config.yaml
n_head: 2
positions: "rope"
rope_fraction: 0.5
qk_norm: true
tie_embeddings: "early"
init_std_o: 0.0123
lr: 0.00311
lr_head: 0.00738
decay_fraction: 0.657
steps: 9275
Each number is 200 + 40 x the weight over the matrix's rms, rounded and kept within 0 to 999. Layers, rows and columns count from 0.

# layer 2 attention query, 128x256, rms 0.0867, rows 116-127, columns 160-191
255,211,229,247,213,290,224,226,150,200,215,266,163,187,254,173,178,165,211,165,192,218,162,133,197,144,149,200,206,187,249,146
224,148,213,187,189,191,168,236,218,256,169,213,261,175,210,244,211,184,266,235,204,169,199,228,208,197,168,179,234,218,189,173
173,283,191,206,163,203,152,212,272,246,188,246,242,196,196,251,261,192,147,238,99,223,180,247,269,209,206,186,180,159,235,211
256,212,209,172,183,221,197,252,193,192,152,213,259,250,137,172,196,198,232,230,156,152,161,186,167,190,184,224,252,206,212,158
157,177,185,162,230,201,219,268,191,186,231,191,237,186,203,187,209,154,184,228,209,176,129,202,210,140,229,184,201,178,174,211
235,70,197,264,205,174,188,207,143,156,229,208,175,219,258,236,200,178,168,165,207,271,194,198,254,146,162,225,181,146,189,175
242,165,244,177,210,174,235,234,199,139,191,218,171,250,184,148,172,156,244,207,210,82,151,255,243,153,182,197,267,221,223,191
150,206,202,222,259,253,135,248,154,222,192,244,188,169,183,155,164,196,253,151,199,136,189,179,213,262,202,210,141,182,253,185
168,221,218,198,193,276,147,249,183,177,233,180,135,260,258,223,269,216,202,207,199,174,180,179,178,227,188,250,202,180,180,202
234,125,181,147,215,239,177,182,199,187,203,256,151,200,208,169,161,186,222,218,223,202,97,252,236,166,159,248,236,200,237,240
247,208,202,212,157,139,212,208,239,181,206,162,210,240,234,134,204,270,197,232,189,119,211,189,244,245,214,147,204,193,196,193
197,184,207,190,106,185,180,169,76,200,309,276,152,132,185,211,126,131,172,245,170,211,242,173,208,221,203,151,207,214,281,164
# layer 2 attention key, 128x256, rms 0.0868, rows 116-127, columns 160-191
218,215,242,116,204,215,169,128,242,155,223,176,184,215,187,143,145,271,163,186,173,170,194,203,199,235,224,145,205,233,204,172
210,189,223,257,204,218,241,117,178,211,188,188,176,209,199,192,180,272,171,148,187,213,164,168,171,206,217,206,182,252,159,219
230,181,173,163,219,151,217,218,234,147,253,235,150,185,219,247,216,165,174,201,249,151,238,288,258,105,253,153,225,259,235,296
188,184,142,173,200,204,197,200,223,212,170,176,99,170,229,124,230,188,168,174,173,210,182,233,185,233,226,168,158,215,240,190
237,229,184,236,214,216,198,210,254,244,194,129,147,194,242,133,103,166,212,184,155,247,234,239,163,168,285,209,233,207,199,160
173,236,182,233,128,188,136,165,137,237,207,249,230,245,175,160,243,193,176,183,183,177,189,276,166,195,253,177,252,259,215,247
162,176,233,204,174,185,216,214,158,143,198,192,158,151,238,235,222,166,244,171,275,261,209,174,195,253,215,212,193,176,195,239
219,171,162,204,150,248,210,130,168,216,185,158,262,222,143,209,189,251,152,254,135,242,142,169,204,200,208,256,136,238,185,152
230,245,212,191,196,136,163,200,133,201,185,201,218,226,164,169,193,124,217,173,202,216,186,298,249,188,238,204,177,172,193,167
263,237,214,173,202,206,168,184,266,134,263,162,200,172,190,241,171,189,187,225,178,223,230,217,194,166,128,235,258,226,257,127
177,168,257,177,199,178,257,179,192,210,230,221,197,264,107,173,159,164,217,234,247,203,173,156,193,158,230,201,181,200,119,195
196,171,188,211,266,215,201,254,210,142,211,202,171,244,161,198,80,191,236,175,232,212,159,176,239,175,170,223,213,168,170,224
# layer 2 attention value, 128x256, rms 0.104, rows 64-101, columns 160-191
192,234,213,237,109,206,252,198,150,129,226,231,144,170,195,149,199,270,217,220,179,243,201,228,220,166,181,203,140,115,152,203
176,148,129,214,152,130,255,162,224,223,200,254,191,108,201,186,185,182,212,274,218,229,190,204,189,274,184,204,215,142,215,157
191,201,230,263,215,286,222,251,216,135,172,237,145,211,209,107,219,274,224,199,190,254,108,186,194,191,155,252,210,266,210,194
194,279,251,221,234,219,186,158,249,182,197,221,242,157,183,222,283,158,316,119,223,135,244,221,180,226,168,149,238,212,156,242
242,170,239,225,170,154,191,166,279,180,205,195,173,212,222,240,197,191,177,230,194,173,217,267,174,202,190,204,223,246,274,223
210,246,244,255,254,240,208,195,200,118,171,201,196,204,227,177,183,215,235,277,216,161,179,232,194,210,172,146,174,254,218,168
157,161,192,180,193,204,207,179,175,229,151,279,239,232,157,219,202,177,181,174,207,213,236,183,192,160,200,216,144,172,255,171
220,203,163,220,246,205,217,236,190,179,228,245,154,181,244,223,206,229,302,205,187,213,214,290,209,158,210,180,221,271,261,310
168,245,209,227,235,197,195,185,140,183,186,193,212,250,179,178,250,257,212,184,191,182,228,231,253,236,208,192,203,190,236,142
254,166,248,169,280,187,211,162,200,198,173,204,222,224,187,165,218,216,228,239,223,212,214,240,136,157,193,156,195,217,165,242
144,215,247,187,159,126,221,242,236,136,273,226,189,182,211,229,223,211,183,230,198,145,219,172,136,194,158,177,219,186,175,267
193,204,258,200,206,197,158,246,216,158,142,179,154,251,208,173,225,182,165,191,175,226,184,189,246,181,162,250,178,273,251,179
136,183,259,185,154,234,221,187,169,180,141,158,221,257,215,127,205,266,158,207,263,261,189,231,210,226,247,163,236,256,270,244
230,216,204,295,206,165,183,187,172,197,210,130,165,251,169,239,172,202,140,161,159,154,212,211,211,264,160,221,209,211,229,109
230,250,227,241,258,160,184,159,237,124,238,163,199,210,185,174,238,185,233,211,225,189,217,194,143,217,159,215,216,148,221,212
158,215,173,181,199,152,244,254,227,231,205,145,150,191,111,252,213,182,203,134,231,191,175,254,156,205,227,233,216,172,224,223
201,235,195,197,233,170,197,231,218,271,253,161,240,203,253,179,304,233,162,202,184,222,165,242,179,174,233,197,118,274,214,217
149,229,208,224,188,200,185,209,199,148,112,192,122,207,219,177,144,268,277,233,214,260,160,213,264,246,144,209,210,205,248,207
195,155,177,240,231,193,229,228,228,261,216,230,179,221,197,293,252,101,152,187,239,200,183,224,165,221,198,167,253,102,193,191
145,213,198,197,204,197,142,170,186,246,261,173,206,173,192,136,198,226,181,150,177,114,151,233,135,183,184,192,215,212,213,145
184,174,140,216,211,227,222,235,220,154,188,267,181,215,186,237,192,135,162,188,170,166,179,243,254,196,207,256,133,244,231,233
264,178,280,139,136,217,261,192,143,244,197,175,302,151,231,153,237,231,219,191,194,236,235,253,108,111,219,235,233,184,165,174
308,196,155,184,121,158,223,206,183,147,147,234,228,221,166,258,190,211,216,194,211,232,216,222,204,193,216,174,268,207,241,189
187,138,192,195,209,227,253,253,186,186,238,218,193,240,205,194,208,105,144,158,187,248,169,171,188,237,220,201,240,186,150,175
265,192,177,140,222,239,139,173,200,185,195,151,202,166,210,235,215,218,296,208,219,138,225,181,125,215,230,245,154,178,189,162
236,255,234,229,151,217,212,196,204,167,107,186,224,258,207,170,166,153,209,121,161,221,269,155,199,204,279,133,250,196,210,179
191,185,146,214,197,202,179,215,176,198,284,134,179,192,168,167,220,239,133,233,236,168,188,193,271,194,261,191,223,205,282,164
180,219,201,177,242,173,124,234,298,155,163,243,242,159,207,161,203,156,188,279,211,174,195,181,99,168,189,154,196,146,261,242
233,207,222,193,212,173,231,225,219,235,236,126,204,152,162,231,195,195,189,220,254,230,176,189,176,235,216,135,183,212,255,272
191,178,176,247,251,231,231,212,195,191,137,250,181,188,200,217,181,229,194,131,210,238,213,171,194,189,252,182,230,172,225,165
188,258,209,215,170,169,237,172,205,192,197,186,260,199,240,127,204,166,180,107,191,229,223,189,194,118,93,167,265,242,184,218
195,183,231,305,262,187,153,186,180,172,226,203,208,177,215,259,211,199,136,147,235,213,193,231,232,201,169,106,190,201,188,201
158,224,228,186,251,193,236,173,225,143,202,193,188,150,184,182,167,196,173,263,191,229,199,127,169,154,250,117,188,196,160,286
193,218,155,250,222,210,224,203,223,179,147,152,222,198,194,211,187,138,183,192,249,185,155,190,210,183,168,186,215,183,174,147
264,182,196,212,216,263,209,214,160,189,165,223,264,227,212,159,172,192,251,156,204,153,143,211,191,228,169,233,155,208,169,210
184,155,247,206,146,210,197,169,156,251,110,158,216,204,210,165,265,126,178,209,196,242,187,234,221,116,199,175,64,173,252,192
308,178,162,162,152,184,200,161,195,214,149,251,219,155,225,228,220,278,217,165,132,240,236,194,101,249,228,239,237,181,234,202
146,172,240,232,158,216,220,228,221,255,179,136,213,156,207,218,177,218,120,159,212,178,201,206,192,220,190,179,132,235,277,163
# layer 2 attention output (transposed), 128x256, rms 0.0983, rows 64-101, columns 160-191
194,234,144,209,215,138,212,184,201,205,283,284,262,169,176,193,200,276,164,230,179,208,195,239,218,234,203,199,196,212,138,169
174,228,198,247,153,229,149,194,161,203,224,172,186,317,172,179,252,190,140,237,250,256,250,222,205,183,173,173,176,152,152,263
219,245,222,223,221,200,187,142,213,188,251,205,154,208,218,158,230,213,200,205,223,185,271,154,176,198,157,219,242,227,236,174
223,181,273,202,154,141,210,172,198,175,193,202,190,261,235,166,230,166,206,242,147,202,216,163,120,174,232,156,195,169,261,198
144,192,223,185,205,177,130,192,201,196,185,227,214,102,239,196,242,214,248,179,96,163,170,220,138,200,202,145,169,195,173,100
214,211,146,182,217,168,175,266,196,157,191,172,193,140,199,172,225,206,131,139,160,220,210,191,167,188,240,180,206,205,197,262
198,184,207,225,175,217,174,193,251,237,187,214,202,189,213,232,207,247,162,175,133,188,249,167,197,269,212,189,224,228,224,101
231,205,263,216,231,199,205,181,199,271,208,186,231,186,229,179,216,160,209,252,226,154,212,202,190,240,179,219,214,131,271,321
244,216,149,252,167,169,217,230,174,218,176,193,126,203,160,163,246,226,196,209,195,189,202,214,229,232,209,190,205,166,167,189
264,207,302,217,203,156,168,204,140,211,211,151,132,219,147,173,171,247,234,208,226,156,211,204,96,209,240,222,209,222,195,195
218,184,190,235,128,194,216,136,172,137,193,141,280,195,193,207,212,201,228,186,217,185,175,199,151,205,239,173,186,218,221,198
145,257,258,257,216,154,232,247,224,193,236,229,235,252,165,226,216,159,175,141,225,209,216,202,260,210,179,197,150,153,138,202
287,218,341,210,190,234,238,224,215,128,228,175,186,192,210,178,126,202,277,233,255,230,207,176,133,146,230,178,250,173,223,209
220,195,210,212,262,180,218,155,258,189,204,200,216,180,160,152,187,208,224,192,221,219,216,234,148,262,150,195,161,156,149,196
216,189,198,210,218,153,162,147,201,144,189,118,143,170,182,136,183,231,164,274,208,232,203,231,132,241,168,158,213,186,232,192
226,160,177,164,170,221,198,242,196,204,161,175,192,138,233,215,211,201,218,195,173,220,270,209,199,155,196,125,223,235,202,245
305,212,186,148,184,164,277,126,216,206,261,193,201,186,279,285,209,273,183,191,245,158,195,215,188,154,261,198,209,189,212,201
166,199,185,222,219,194,153,171,67,186,194,250,178,229,132,160,200,191,190,223,220,216,215,279,237,229,228,193,186,163,223,133
208,212,231,179,145,230,240,144,247,291,224,191,215,189,207,207,192,175,211,281,205,232,208,293,208,107,136,190,172,275,202,182
167,171,155,232,162,227,176,206,108,172,154,231,214,198,119,174,216,201,140,259,187,176,213,209,164,241,228,175,203,135,234,231
274,271,130,176,237,232,243,193,130,156,208,212,158,197,245,228,228,185,212,149,241,237,233,204,170,175,186,201,175,196,246,129
196,145,192,202,146,174,136,242,183,187,262,174,179,180,153,195,217,202,219,180,128,179,203,202,151,173,186,175,188,248,189,264
205,177,167,210,159,114,278,238,200,147,159,173,237,200,239,258,149,151,190,191,289,175,212,224,227,170,189,153,205,179,245,218
179,179,203,160,168,165,138,193,222,139,183,175,205,214,192,142,195,282,184,185,147,253,188,193,132,248,139,189,193,134,240,197
326,165,176,250,297,161,198,168,143,158,190,119,217,268,172,222,197,257,136,231,242,188,267,111,212,256,195,225,147,161,150,217
224,137,171,215,201,207,185,201,156,194,229,208,214,215,288,150,216,254,164,135,228,134,207,209,249,233,259,248,216,210,242,211
155,199,119,131,200,276,237,184,192,141,220,195,168,204,125,229,192,233,216,122,162,265,146,133,207,245,174,271,207,215,204,144
199,174,242,195,214,196,237,185,191,141,218,161,209,185,192,230,201,153,250,147,204,158,183,209,228,142,192,161,199,230,172,195
105,173,175,233,209,96,186,170,171,213,188,131,224,190,155,234,239,118,237,200,242,143,200,239,156,115,201,280,313,234,200,187
188,222,132,186,241,265,220,283,257,191,164,214,235,226,148,250,157,263,230,229,258,248,205,245,228,249,187,197,172,221,252,151
283,177,233,191,177,170,217,198,163,144,181,137,197,208,189,188,185,235,172,207,210,227,216,152,145,229,251,190,137,216,203,169
212,178,215,215,201,267,143,185,228,189,161,198,216,190,176,227,180,204,204,201,212,226,201,233,159,234,180,244,178,195,229,214
194,237,161,217,271,261,175,143,294,231,207,220,255,248,277,169,224,226,157,262,200,190,264,158,187,236,153,177,168,246,222,277
145,200,189,176,243,259,204,153,187,224,237,149,215,226,215,266,228,178,227,232,209,254,224,199,204,200,157,161,153,236,166,207
168,236,148,228,236,269,200,218,202,221,176,265,200,213,215,238,211,213,217,231,259,205,216,186,169,197,159,218,214,186,158,225
160,250,175,183,183,210,234,134,266,280,164,223,186,123,247,209,222,206,214,242,161,178,194,239,242,141,181,199,224,214,246,250
192,197,168,234,192,256,200,220,243,244,172,201,156,199,241,215,181,213,210,210,71,214,176,222,208,251,236,159,167,241,207,140
150,163,195,190,240,313,187,201,231,208,143,142,195,219,229,176,209,234,176,150,107,211,241,201,212,203,186,239,214,196,224,209